From a checkpoint of a small transformer trained on Wikipedia: 9.48M parameters.
Each number is 50 + 12 x the weight over its row's rms, rounded and kept within 0 to 99. Layers, rows and columns count from 0. The size before them is the row's rms in percent of the matrix's.

# v: layer 2 attention value, 128x256, rms 0.0602, rows 21-29, columns 0-255
# o: layer 2 attention output (transposed), 256x256, rms 0.156, rows 21-29,149-157, columns 0-255
v21 090:37 35 40 33 50 56 41 37 60 46 55 42 56 64 33 40 49 45 49 53 48 45 43 43 48 54 39 29 59 68 62 70 35 51 33 53 40 54 35 62 51 45 52 51 25 51 51 41 51 21 62 55 20 57 39 33 61 35 47 32 37 42 45 65 57 32 63 66 43 52 61 76 56 40 59 26 41 59 72 62 49 41 09 57 64 41 45 61 52 42 35 45 48 64 51 56 67 48 31 61 38 47 52 53 45 28 58 36 51 49 40 50 71 33 62 53 28 49 24 80 44 26 37 45 62 76 30 14 50 41 60 39 59 57 58 56 57 44 54 52 57 56 41 37 43 52 36 52 55 52 43 49 32 41 40 54 61 52 47 47 44 45 40 53 56 52 57 55 33 40 40 41 42 51 39 28 38 57 45 61 62 63 56 59 44 29 67 51 39 60 43 51 43 44 50 35 40 26 48 55 40 55 57 55 40 55 36 66 49 53 34 38 28 69 57 41 64 64 60 67 53 66 34 46 50 56 62 40 77 33 64 41 43 59 44 49 57 34 33 58 53 37 53 52 36 56 55 39 44 47 55 37 60 48 54 24
o21 085:56 46 71 42 34 54 51 58 62 48 53 67 58 47 64 50 42 54 54 45 52 54 43 51 43 36 53 46 78 55 69 60 32 37 55 44 51 56 58 54 61 36 51 45 45 46 58 50 63 51 47 38 59 51 44 14 55 55 61 53 49 64 83 52 37 64 59 25 32 47 56 47 80 32 51 55 54 31 49 48 50 60 50 48 60 48 42 33 68 28 56 38 52 57 57 46 26 54 60 31 57 63 36 48 57 53 59 43 41 49 57 44 37 60 50 50 46 41 46 59 60 22 61 58 61 61 54 54 53 52 45 68 71 37 57 36 46 44 52 49 63 36 51 62 63 35 35 63 37 45 63 32 46 32 43 50 66 73 58 38 53 14 61 67 50 54 32 41 43 69 43 70 65 51 58 45 61 58 47 69 38 43 56 51 75 46 82 63 44 58 56 37 42 58 43 46 43 48 62 74 66 49 35 54 54 81 64 43 61 51 61 44 61 59 54 60 50 35 42 29 53 56 48 71 64 62 24 55 52 58 39 31 66 57 41 64 76 62 68 50 57 29 50 66 60 41 53 42 71 39 42 59 45 59 39 66
o149 104:58 83 36 60 78 52 55 63 66 49 53 43 49 80 50 50 72 48 49 55 51 72 52 67 46 61 53 58 43 50 58 39 70 40 39 36 51 57 44 58 51 62 58 51 37 44 55 55 30 56 53 71 51 43 43 61 55 52 42 58 50 62 37 66 60 45 61 66 65 52 53 59 42 55 57 73 47 65 50 47 52 47 52 44 32 43 46 53 49 58 51 26 54 57 60 74 39 34 46 83 44 44 55 57 72 51 41 36 87 48 54 50 72 63 53 41 45 69 50 47 47 44 43 55 61 64 53 57 52 21 59 64 53 53 48 66 30 70 40 60 45 54 47 73 28 57 58 41 75 45 27 50 56 60 47 54 46 42 46 76 51 46 49 36 45 41 65 52 56 45 58 44 48 29 70 52 42 46 72 22 67 55 74 53 57 64 54 64 45 48 46 49 50 55 42 55 52 63 36 39 44 35 51 67 42 48 52 50 35 73 60 61 63 41 38 42 66 64 55 64 47 53 43 21 49 48 53 63 46 57 63 69 38 32 73 44 43 25 47 47 61 49 45 48 46 41 39 58 44 31 60 57 39 26 59 26
v22 106:44 38 48 48 48 63 35 38 45 41 61 39 69 35 35 65 58 66 49 56 48 51 51 43 44 56 62 36 43 56 32 70 43 75 69 60 55 57 49 42 67 61 40 59 31 51 36 58 51 30 60 60 62 66 56 37 39 50 74 65 39 52 55 39 47 47 62 46 37 46 39 58 37 40 60 31 42 50 27 31 57 60 47 40 42 52 54 48 52 37 52 52 35 34 49 43 62 44 61 47 32 38 44 65 34 61 69 47 56 33 66 70 54 38 51 66 49 57 33 44 42 55 48 64 73 34 62 61 40 52 52 51 59 68 47 52 60 53 61 58 52 47 58 41 51 33 39 38 52 52 72 46 30 61 48 56 62 55 35 44 51 49 46 30 57 59 50 55 48 71 64 53 77 70 41 31 39 41 36 56 42 55 58 49 43 36 33 56 57 60 38 28 55 34 79 45 73 59 64 47 57 41 58 37 45 45 17 54 49 34 65 41 62 69 14 53 63 37 60 41 35 47 68 49 70 44 34 76 62 47 30 38 68 60 53 64 36 62 52 53 53 43 43 52 51 50 67 52 50 77 66 52 36 72 50 62
o22 094:52 53 43 59 58 51 53 54 22 58 60 52 51 28 65 23 54 52 38 55 31 43 80 60 45 58 29 58 59 44 60 45 54 42 50 42 63 44 69 56 52 64 55 49 63 55 54 39 56 62 53 52 55 42 41 35 45 54 56 66 58 63 26 67 33 41 15 62 50 36 50 35 49 44 47 46 50 53 35 51 62 56 52 61 33 43 71 57 51 70 43 48 48 52 58 29 47 35 51 33 43 52 26 48 59 50 36 49 63 70 46 70 39 49 40 49 44 50 51 67 52 45 38 71 26 26 33 52 63 52 23 58 55 47 38 52 40 58 33 50 48 33 58 54 58 57 53 67 51 50 44 31 44 33 23 65 45 53 71 44 40 39 71 46 42 51 47 61 57 49 57 42 30 56 56 40 32 53 65 40 69 52 72 53 61 45 53 28 49 36 55 57 44 42 34 47 40 48 28 44 35 60 59 36 78 60 47 70 54 55 48 67 50 54 30 46 34 58 52 17 68 54 72 64 37 54 42 44 44 53 31 54 47 37 52 45 30 42 21 63 63 40 51 34 29 36 49 66 48 53 56 55 45 39 56 43
o150 110:43 36 39 52 48 43 42 48 66 62 47 64 34 39 48 48 39 46 50 24 46 45 20 62 43 70 30 64 60 28 50 54 39 80 55 29 42 48 41 60 56 55 37 53 49 46 42 34 61 37 42 31 56 55 53 71 69 54 77 36 53 43 41 61 55 66 61 53 65 71 60 50 70 35 48 59 65 40 49 36 63 22 44 51 58 63 48 48 51 42 45 44 52 44 46 42 52 40 42 53 42 44 69 48 34 50 24 67 44 47 41 54 46 42 52 44 39 36 68 33 59 54 62 38 51 50 44 44 60 76 61 58 59 45 37 44 46 38 58 40 36 59 31 68 22 48 40 35 48 63 51 59 39 78 49 44 72 50 32 50 53 52 40 25 61 52 38 57 51 35 56 41 67 43 14 35 45 49 48 37 55 39 36 48 26 56 60 62 41 44 28 47 49 41 52 32 43 61 48 57 50 46 69 69 35 58 45 54 64 40 62 56 54 59 55 35 61 31 62 44 44 53 28 65 61 19 60 42 53 39 52 52 44 54 60 54 64 53 59 44 57 38 50 60 45 80 44 65 48 53 49 30 31 55 33 41
v23 104:29 43 53 43 63 45 53 43 22 48 64 45 44 56 40 50 36 48 41 42 27 30 65 36 38 61 43 70 50 56 42 29 69 57 58 56 69 44 71 39 60 63 44 52 74 52 34 82 44 64 48 24 62 76 47 40 43 56 29 53 42 50 40 49 62 53 27 48 40 50 35 55 59 65 54 53 47 39 56 37 42 44 40 62 40 50 64 56 58 45 31 41 41 53 39 34 59 59 27 43 47 49 38 33 44 62 79 50 59 45 42 57 67 54 45 38 38 55 50 43 32 45 38 58 51 40 58 23 58 61 25 58 38 34 49 67 58 43 59 63 43 33 53 57 65 60 39 63 49 26 47 58 50 60 47 42 32 56 48 37 23 54 40 74 36 68 41 40 51 77 52 41 45 66 53 56 40 49 62 65 46 45 72 75 46 48 60 57 49 38 55 44 56 35 46 38 31 48 57 37 42 25 55 44 55 48 36 60 30 48 22 49 41 57 45 43 48 62 45 44 60 66 51 33 54 54 44 65 52 53 77 58 64 60 46 53 48 61 49 43 56 39 43 62 35 72 59 48 34 40 59 26 48 38 54 41
o23 097:56 50 31 43 46 45 52 56 62 33 45 54 50 49 42 48 53 67 63 45 40 64 33 70 50 36 34 58 56 55 51 77 55 54 47 44 43 16 60 57 46 50 54 42 38 31 50 63 53 57 52 46 54 45 35 56 52 36 53 46 35 50 67 46 21 69 39 64 56 54 68 48 45 33 69 55 39 57 59 61 54 41 47 74 54 71 22 74 47 47 47 60 48 63 70 32 62 45 44 51 53 53 43 38 62 60 76 41 53 76 45 52 55 43 31 55 67 48 41 32 51 53 35 59 43 54 52 58 47 51 68 46 45 48 62 49 67 49 56 34 68 44 62 60 38 43 43 35 65 60 25 34 27 52 62 48 57 37 24 48 40 33 62 44 67 44 36 41 50 46 69 52 62 48 32 43 46 45 32 79 27 20 53 51 70 53 58 56 57 42 56 63 78 41 32 52 48 44 39 44 62 45 45 53 31 27 28 53 44 60 61 46 70 36 51 50 59 60 41 59 61 54 46 64 52 61 57 29 48 37 45 70 55 66 76 61 51 57 62 41 50 34 55 43 40 62 36 50 54 52 44 24 61 59 36 56
o151 109:46 49 58 63 29 49 56 50 48 35 37 70 54 79 71 17 43 54 21 60 63 52 60 19 45 49 47 47 59 59 57 24 30 54 32 45 45 50 38 38 51 42 42 50 51 57 40 41 50 29 60 46 43 70 73 51 46 50 25 44 70 56 54 54 64 44 58 34 47 60 46 34 50 69 63 51 51 42 42 25 62 53 54 53 44 38 55 57 33 62 46 52 41 56 45 59 34 62 49 49 44 54 74 47 45 56 37 53 62 40 50 60 66 44 51 64 44 61 64 51 44 59 41 42 56 67 41 67 76 69 42 67 59 58 38 55 62 55 37 43 47 76 50 64 41 61 44 66 32 39 57 51 42 57 53 69 52 58 34 36 39 29 34 61 63 55 64 38 49 38 63 33 43 49 54 66 37 51 51 26 63 41 64 42 30 37 44 63 28 73 37 34 33 55 50 53 34 48 52 61 50 64 60 61 43 52 54 68 51 35 52 55 12 46 48 43 41 48 69 44 57 42 50 38 43 60 62 65 49 60 40 62 54 40 38 49 33 50 42 63 46 48 19 38 66 52 52 33 34 52 40 64 43 44 41 58
v24 102:68 59 55 43 44 26 61 36 66 57 51 17 44 46 30 55 29 50 41 44 61 59 53 38 55 56 36 46 62 68 45 37 34 58 60 65 38 61 30 46 60 22 67 36 37 48 52 50 72 46 57 54 37 64 66 58 59 54 31 39 24 69 51 62 63 60 55 44 74 48 49 34 32 61 38 36 43 57 56 42 53 59 55 38 50 42 66 51 63 71 49 38 72 45 29 71 54 52 36 33 60 39 55 67 54 56 61 61 51 47 50 49 46 58 56 58 51 65 41 70 54 44 71 62 71 51 41 45 50 59 58 53 59 51 53 42 51 50 35 35 42 50 73 47 51 59 52 62 39 43 52 55 47 61 62 49 63 73 68 58 54 58 55 43 31 63 54 48 42 55 77 69 40 56 31 25 75 52 57 50 50 40 70 54 54 33 35 53 35 38 33 38 44 41 55 59 69 52 52 64 43 28 55 36 52 71 62 48 54 30 53 37 61 46 25 46 61 57 39 61 39 37 30 58 55 43 60 38 56 28 50 46 68 38 61 59 44 66 29 29 49 45 41 40 50 54 49 40 46 51 51 63 41 70 37 34
o24 086:60 47 35 78 37 56 53 71 49 41 67 32 62 74 42 47 45 40 50 57 56 56 54 36 60 54 36 44 62 54 51 55 54 60 54 57 51 51 44 67 49 28 54 33 62 51 57 72 52 46 56 63 60 46 39 50 55 42 58 48 61 72 62 54 52 39 53 35 65 75 39 29 66 38 48 51 42 36 37 38 64 51 63 42 55 56 43 48 63 40 63 73 35 51 39 51 27 64 75 53 26 45 36 67 53 36 47 43 46 48 52 70 25 24 51 51 49 51 41 34 57 63 37 31 42 12 57 54 61 40 70 63 50 64 62 47 53 52 34 50 50 90 43 47 52 33 41 67 41 54 57 43 59 50 43 45 59 50 46 50 58 68 24 52 32 57 38 42 37 37 53 77 52 52 53 52 45 67 45 36 35 75 63 72 61 50 52 53 46 47 41 59 67 49 63 47 60 56 50 69 63 49 54 39 66 48 44 47 52 36 50 57 38 59 49 40 49 36 66 43 61 38 59 54 48 67 43 47 52 54 29 39 54 43 65 38 28 35 68 59 31 61 48 40 77 41 36 56 47 50 61 42 24 62 63 54
o152 110:53 60 62 38 55 60 54 40 67 46 40 58 35 46 46 71 39 44 56 46 38 48 36 65 49 26 41 47 53 44 48 56 20 64 67 52 34 61 43 43 53 65 52 70 56 60 53 29 37 62 62 53 61 65 52 51 44 54 50 35 47 41 41 72 53 44 24 45 33 42 63 55 64 60 44 52 64 79 43 52 36 46 41 48 20 61 36 37 39 41 34 54 51 43 57 44 56 28 31 62 85 46 62 58 30 55 62 61 51 62 39 28 51 27 51 66 55 68 46 73 52 57 50 52 51 52 30 76 42 43 36 48 52 53 54 41 46 39 51 49 52 24 39 50 64 56 39 35 58 43 39 66 55 66 47 56 51 35 61 40 43 66 51 53 77 59 71 39 49 59 37 44 47 43 57 50 51 54 50 44 60 46 49 51 29 47 55 42 31 34 41 64 43 64 46 36 37 29 31 28 42 62 25 72 58 50 49 64 55 53 66 42 70 58 63 54 41 38 53 66 29 64 59 49 51 45 36 49 37 62 52 55 54 40 24 45 58 48 52 29 41 32 40 57 45 68 49 51 60 66 57 58 44 49 21 42
v25 098:48 45 40 61 60 74 31 30 34 52 51 42 30 53 45 57 47 49 71 52 68 53 46 54 33 50 56 63 60 37 59 50 68 46 49 42 44 59 36 50 59 33 59 57 33 38 39 37 60 52 64 18 50 60 71 19 49 58 42 52 63 35 43 49 66 67 58 46 42 53 48 46 60 56 66 53 50 57 50 51 64 60 58 48 55 42 27 38 44 54 55 45 44 39 43 63 56 58 51 52 67 40 38 57 62 65 42 45 46 46 76 49 86 42 41 46 67 44 50 24 47 46 37 42 30 38 29 31 49 60 46 45 40 48 48 36 38 35 52 32 45 30 47 53 72 41 46 69 51 40 52 44 23 60 32 62 45 48 58 39 64 37 43 53 68 37 54 50 54 50 59 34 53 58 58 29 65 55 33 54 45 13 70 22 39 67 48 66 50 67 23 46 57 59 65 52 51 49 33 39 53 66 49 41 54 51 18 49 45 69 42 54 40 32 56 40 39 29 34 60 38 50 44 38 36 55 60 55 66 56 62 48 29 37 44 49 37 43 49 50 65 55 61 41 46 70 52 43 40 39 47 51 32 59 47 65
o25 092:40 50 49 53 30 45 50 33 66 49 53 47 47 60 61 46 54 49 33 64 33 36 57 60 63 63 81 55 51 84 37 47 25 51 23 57 43 51 61 56 48 43 67 43 57 48 39 56 70 44 54 64 46 53 35 36 38 39 49 54 41 48 54 26 61 36 52 51 37 25 35 57 37 57 44 56 38 60 55 60 51 48 63 31 45 25 58 66 44 45 51 33 59 63 37 60 68 41 40 65 30 59 41 38 45 31 53 70 50 56 55 52 46 59 44 36 61 50 34 55 66 57 39 24 30 39 36 42 56 33 37 48 38 60 44 38 64 36 30 65 25 59 64 54 42 62 36 52 44 57 43 51 71 53 60 50 26 42 54 49 49 50 49 38 61 42 56 52 38 55 59 51 56 64 70 43 43 49 31 55 27 55 52 64 35 56 55 55 70 51 61 26 38 62 45 72 47 42 68 37 47 37 50 60 47 53 70 57 48 53 61 52 39 27 42 65 59 55 46 48 38 31 39 55 54 66 54 37 48 27 43 72 42 48 36 62 60 21 42 45 55 36 69 78 46 52 44 55 51 52 33 40 49 29 65 41
o153 103:50 59 54 49 88 54 54 55 60 45 51 63 44 36 44 47 39 59 56 54 41 43 47 50 42 57 54 38 44 42 57 42 65 50 43 34 43 37 49 58 43 61 44 63 42 56 40 35 48 51 30 50 63 44 66 61 36 52 37 63 59 33 68 65 48 47 61 65 54 56 46 38 70 57 66 51 57 46 58 34 63 46 46 71 64 68 29 38 45 40 56 39 53 42 38 56 46 49 35 56 56 56 45 68 73 85 38 24 59 53 55 43 66 56 59 52 51 42 53 51 45 35 46 55 52 58 55 61 68 52 51 56 47 36 25 44 46 68 58 64 49 31 32 60 45 43 55 56 59 33 51 54 47 48 37 43 73 62 27 50 74 62 55 62 48 61 50 48 60 39 33 45 52 34 33 49 71 55 48 65 68 41 59 37 65 49 36 45 54 42 30 58 63 49 46 60 53 58 35 64 82 55 59 21 51 30 38 57 57 49 26 69 53 40 43 45 40 37 42 63 53 45 51 54 41 30 36 53 80 55 75 42 70 36 48 27 47 73 41 65 43 71 57 34 45 60 57 61 38 54 72 73 61 72 33 58
v26 110:38 62 61 69 39 56 41 66 61 82 54 72 45 63 39 36 45 44 29 62 47 69 67 38 40 49 44 68 57 58 45 43 68 58 52 31 55 36 56 54 59 56 48 59 59 52 52 52 52 39 44 55 50 66 31 36 41 47 65 51 52 62 38 72 46 67 48 49 48 62 34 35 42 35 41 55 58 66 47 73 42 57 50 65 74 34 49 45 48 56 48 53 55 54 64 19 55 39 53 44 58 64 47 23 41 37 44 47 34 63 52 56 52 44 67 51 52 55 39 70 56 49 68 62 70 63 71 34 63 61 40 56 54 48 36 45 45 57 67 39 53 62 28 41 54 44 44 55 49 45 62 55 54 72 60 42 46 10 58 48 59 43 39 58 55 38 38 59 59 31 54 52 58 60 61 47 47 58 51 77 32 63 38 47 48 37 53 60 60 48 45 14 50 33 47 56 54 54 47 37 42 41 53 21 47 59 32 63 29 36 63 51 48 51 43 47 67 62 52 46 51 60 65 57 55 38 70 46 69 57 62 57 62 69 24 52 30 38 78 42 37 54 56 40 47 47 46 62 39 66 60 61 33 43 32 53
o26 097:40 49 77 57 71 57 49 46 56 35 38 53 37 43 62 46 33 72 54 57 38 49 51 50 48 49 61 54 59 33 38 32 45 30 57 45 55 60 41 45 68 40 54 42 35 54 63 44 57 57 46 51 74 50 57 53 63 69 49 58 25 39 41 35 61 71 68 68 44 50 47 68 73 51 29 54 48 51 28 35 53 62 48 59 59 58 72 38 27 51 60 66 59 41 37 58 58 28 50 40 43 57 49 57 48 44 51 45 49 42 69 57 42 57 49 25 54 47 64 56 52 45 72 46 53 58 47 19 51 53 49 61 39 32 47 31 14 34 56 60 56 60 51 29 44 44 49 68 64 59 58 66 50 47 35 78 68 56 64 53 49 32 65 20 44 24 37 35 76 32 33 55 57 61 44 52 48 53 76 58 61 34 54 69 43 56 73 48 41 63 56 28 50 38 40 42 51 66 50 60 42 51 56 60 46 58 46 38 38 57 51 56 61 44 67 64 51 51 52 60 63 49 43 51 49 34 39 51 48 47 64 40 32 49 44 54 35 36 39 40 38 54 61 61 23 51 68 53 48 25 53 54 65 50 55 59
o154 118:44 69 26 73 45 51 66 41 65 50 64 64 67 59 36 42 37 62 48 39 62 52 38 38 55 62 44 59 47 49 60 51 44 59 56 68 68 36 47 49 52 77 61 48 34 41 28 48 47 48 66 42 47 79 46 77 23 50 48 43 36 57 55 66 67 38 32 41 61 56 62 32 49 44 58 33 56 57 61 40 54 32 51 43 39 50 49 42 36 31 46 53 46 49 49 47 66 53 44 62 52 54 51 32 48 62 52 66 50 62 54 28 55 44 38 61 68 59 32 61 41 51 53 74 37 59 43 59 48 53 64 49 60 64 25 40 62 56 52 24 65 17 56 57 54 51 50 32 53 29 61 51 48 54 36 67 48 56 36 49 40 50 52 55 44 26 47 72 54 42 68 43 62 55 44 52 31 80 50 36 29 61 63 50 51 43 38 47 51 51 52 35 31 37 51 57 42 50 49 40 54 36 37 53 81 53 58 46 58 37 95 73 45 56 43 51 55 45 56 50 45 47 61 37 35 54 64 56 36 57 43 56 60 67 27 45 46 42 57 53 32 38 49 52 66 70 42 41 55 62 58 60 59 58 55 31
v27 096:50 61 50 61 63 67 27 66 43 71 61 38 67 47 54 45 51 42 46 84 65 43 58 47 38 70 40 50 48 31 46 51 53 61 50 41 59 55 46 50 58 62 53 31 32 73 65 41 56 68 45 56 29 50 72 53 70 44 44 23 46 56 48 65 54 69 41 50 50 54 57 52 53 53 36 45 73 23 41 63 53 35 46 27 64 76 66 31 55 65 42 34 34 47 60 44 41 49 52 50 39 55 69 30 43 59 49 54 57 38 67 74 76 58 49 50 64 42 56 54 53 20 48 49 64 51 50 61 59 54 42 44 65 53 52 63 52 60 32 47 44 64 28 55 22 34 57 44 41 41 50 33 83 59 57 55 51 60 58 53 73 51 47 61 54 48 43 53 49 62 45 45 53 51 54 35 66 63 50 43 39 60 69 62 46 51 65 33 46 69 43 52 43 52 60 48 46 51 50 67 47 56 47 60 43 50 46 71 43 53 32 48 55 30 52 50 42 83 45 73 39 46 42 54 51 44 45 60 27 37 55 39 52 46 63 60 66 48 62 52 47 57 52 22 38 57 51 69 46 32 59 51 58 27 40 72
o27 091:60 38 88 56 55 42 50 43 36 38 41 31 57 73 31 73 44 30 48 54 53 54 41 52 60 49 52 48 54 52 75 56 51 56 55 68 48 25 45 40 46 48 69 52 55 50 64 54 48 35 55 54 55 63 39 58 55 24 43 47 57 60 36 66 56 40 48 64 61 62 64 61 62 56 32 40 50 40 48 55 45 35 55 49 31 39 33 43 36 29 58 60 58 54 58 55 46 53 50 42 55 36 53 57 38 53 37 63 57 47 56 29 41 60 37 56 48 65 64 10 47 51 53 47 62 64 43 59 53 33 77 41 55 57 52 66 35 66 46 32 67 65 20 44 31 49 53 48 41 42 27 57 62 53 49 48 60 34 57 67 62 40 52 54 66 51 35 42 64 18 60 53 56 27 33 38 47 59 45 44 64 61 45 34 45 54 36 37 48 36 63 61 30 64 50 63 17 53 69 51 28 60 53 61 33 63 50 54 34 52 55 27 49 51 52 51 55 32 69 47 48 38 62 37 54 66 53 59 51 53 68 43 32 55 35 43 54 56 55 56 51 57 32 65 61 61 69 56 41 35 44 42 37 38 52 59
o155 102:50 51 25 72 50 56 50 50 47 38 49 60 35 43 60 41 36 50 64 60 50 53 40 44 50 54 48 56 38 43 48 27 46 28 68 29 48 32 53 32 57 37 32 54 56 46 47 52 38 57 49 32 35 43 52 38 51 59 57 53 42 32 50 47 29 38 41 34 59 48 59 47 39 48 47 56 61 47 63 64 63 49 30 75 25 63 31 43 52 52 54 25 49 56 56 74 26 39 61 45 55 46 43 44 58 35 36 77 47 53 67 45 64 55 43 42 57 46 69 57 49 46 53 41 66 38 37 64 52 51 45 69 53 37 28 57 46 38 45 53 43 54 39 58 63 43 38 56 62 30 38 49 40 51 23 59 41 37 41 50 47 45 62 44 49 59 29 39 42 66 20 53 61 74 63 61 44 57 57 30 52 62 29 46 70 42 65 43 28 33 75 20 53 06 47 32 75 52 42 45 50 37 59 50 55 73 60 49 52 49 41 65 47 50 49 44 41 61 37 59 67 61 72 57 67 43 38 54 42 56 52 51 55 49 44 41 49 30 34 49 43 48 58 36 24 46 62 47 67 63 51 52 46 39 49 50
v28 105:62 36 49 64 60 39 54 77 57 33 53 57 49 32 50 62 50 44 49 32 46 52 58 62 57 46 39 65 66 46 60 46 48 49 73 20 73 34 71 51 38 38 35 51 55 64 22 52 55 28 48 48 43 52 42 43 51 41 51 50 58 33 77 58 80 58 37 46 48 68 45 52 31 40 59 44 50 39 57 57 41 40 40 59 34 54 58 44 47 39 51 44 73 48 41 41 60 53 47 27 55 34 52 59 52 52 55 78 32 35 52 61 53 51 78 61 25 60 62 52 38 45 61 38 44 51 49 30 48 51 32 46 56 53 43 45 43 59 50 75 28 40 64 46 48 34 68 28 44 43 49 71 52 50 29 51 30 39 35 35 28 38 37 39 32 44 58 43 57 46 51 55 44 63 43 59 51 52 54 54 69 51 44 65 60 62 66 47 39 62 44 67 44 52 46 54 52 33 62 53 40 42 27 71 41 60 56 35 54 58 40 39 24 35 52 45 37 58 42 59 42 53 46 65 61 37 22 36 68 52 49 80 45 58 41 43 54 40 50 59 51 24 35 53 75 46 51 30 39 44 48 51 51 35 43 57
o28 102:58 41 60 37 62 39 69 53 62 43 35 45 52 24 65 54 64 66 57 52 62 64 62 54 52 59 64 53 48 39 64 67 48 46 48 43 52 54 53 32 52 46 39 43 54 46 35 30 66 60 63 46 42 48 55 43 34 41 60 61 72 38 63 63 58 64 44 63 49 57 64 59 49 62 48 59 36 53 48 38 55 47 57 45 52 30 35 67 45 35 30 55 43 51 45 60 26 43 51 54 33 48 58 42 50 54 69 44 59 68 50 61 52 84 40 57 73 56 33 35 48 43 56 44 51 30 35 23 62 54 61 52 39 70 44 54 65 51 34 51 46 31 55 52 56 49 40 39 66 52 52 37 42 48 77 75 45 72 42 40 65 33 57 44 51 25 61 43 43 51 60 57 62 27 61 46 37 26 48 62 50 44 40 41 47 41 66 46 64 45 30 52 30 46 28 68 56 60 58 34 59 39 58 49 52 36 61 26 44 48 59 47 57 35 53 43 38 33 28 15 34 53 66 40 22 49 51 69 48 71 57 52 46 42 54 56 74 44 48 54 53 46 37 50 31 57 42 61 41 60 31 44 77 59 36 42
o156 109:49 39 61 49 57 79 60 55 35 52 48 31 19 42 40 68 32 31 45 49 51 49 49 45 51 24 53 53 45 57 53 40 51 59 74 52 49 66 73 51 53 53 46 58 62 71 77 57 35 33 46 46 66 51 46 42 61 39 44 60 39 31 55 35 45 34 46 49 56 46 43 40 41 50 61 36 54 54 45 58 63 50 45 56 57 60 45 64 32 57 66 56 56 50 56 47 51 63 61 32 55 40 55 47 53 35 49 69 44 36 45 38 47 43 53 48 35 83 26 59 62 59 22 49 59 50 66 63 49 34 60 39 58 47 49 59 41 59 57 40 62 43 65 56 50 42 43 36 48 27 47 60 53 72 35 37 71 43 54 47 42 17 73 47 54 39 48 56 42 37 41 45 20 37 51 44 49 64 35 67 75 64 61 58 42 52 47 66 41 53 67 42 47 45 52 41 48 54 54 43 27 42 44 58 44 51 58 54 27 62 70 45 44 39 40 40 37 48 53 57 55 52 49 63 97 39 64 60 64 37 54 47 59 59 44 56 16 53 61 45 40 39 53 27 68 50 71 43 42 49 49 50 27 40 53 54
v29 105:36 36 35 51 35 48 44 48 56 29 59 75 32 57 34 64 57 61 42 40 41 72 59 58 37 60 66 37 41 40 26 52 53 40 67 44 26 42 48 52 40 60 51 64 63 48 52 41 41 40 61 41 46 67 49 61 41 41 73 48 49 39 34 64 38 43 62 55 46 43 68 63 60 44 54 56 26 56 49 57 44 50 67 63 48 36 36 43 27 41 48 62 61 41 46 52 52 38 51 54 55 61 42 37 49 45 66 42 62 41 59 43 64 48 64 25 55 48 35 39 54 54 44 44 44 39 60 57 66 60 53 62 53 36 50 35 42 30 67 31 58 35 30 23 70 35 37 46 58 56 47 23 47 61 45 63 31 64 28 49 50 54 50 48 77 62 49 43 50 50 49 56 72 78 53 39 35 55 39 46 73 51 48 34 49 67 66 46 56 72 44 74 57 47 42 53 44 53 60 48 53 54 64 67 44 45 36 73 64 38 31 43 54 25 41 45 75 25 57 59 58 48 47 46 64 49 46 49 84 47 75 41 63 49 31 41 55 48 41 69 44 40 42 61 58 50 46 61 67 40 37 34 50 46 39 47
o29 097:36 56 55 50 43 49 35 44 63 43 53 47 33 47 57 26 64 63 61 34 48 48 56 16 42 47 44 50 40 59 36 38 54 58 59 59 66 53 41 60 44 23 55 53 53 22 32 42 46 50 48 44 69 60 52 50 45 58 50 52 60 55 40 56 41 71 57 49 77 28 45 48 50 58 22 49 46 53 77 52 42 52 46 27 49 64 34 37 47 48 52 43 48 43 37 62 60 78 66 81 49 59 72 25 55 48 34 44 35 66 68 52 46 77 46 43 34 46 40 44 74 37 45 46 45 47 39 44 80 58 44 46 64 41 38 50 40 44 42 49 46 32 75 32 34 45 41 66 39 54 57 51 46 47 55 66 60 43 60 59 37 29 47 38 50 57 42 49 68 51 64 60 51 59 39 65 62 57 55 39 42 37 50 50 66 51 52 56 53 58 36 53 71 36 56 41 61 51 67 59 61 42 64 41 45 58 68 35 53 52 47 35 79 24 47 48 63 56 60 35 42 32 47 52 63 46 79 47 34 47 60 55 47 53 48 60 59 69 61 42 51 65 48 57 59 30 44 49 68 54 52 51 81 43 59 71
o157 116:53 45 47 67 65 43 45 61 47 92 44 77 50 49 53 54 51 54 51 57 26 52 63 64 57 64 63 47 67 28 85 49 50 46 31 47 52 47 57 58 59 79 53 61 36 63 31 51 70 74 33 57 36 39 59 46 60 39 56 38 60 66 61 41 48 34 62 57 46 56 72 54 52 40 60 65 44 58 41 25 47 50 55 60 67 34 73 70 54 69 57 69 40 72 54 41 47 48 38 57 82 40 29 62 37 27 66 32 62 37 39 69 60 53 29 39 50 44 58 49 62 48 42 57 65 85 64 67 49 50 45 61 38 63 48 43 34 34 43 49 34 60 41 63 52 39 49 48 47 38 46 49 34 56 47 57 31 47 64 45 70 40 40 37 26 46 41 51 35 38 57 43 54 61 44 43 57 54 57 60 49 53 64 68 48 69 61 49 53 38 55 40 54 55 48 58 49 48 42 29 50 35 55 58 50 44 43 73 50 43 54 61 38 48 41 45 64 32 43 52 52 72 46 23 53 59 48 51 57 34 47 59 46 55 49 55 67 53 43 56 41 39 63 47 44 64 56 49 47 38 60 41 44 64 52 29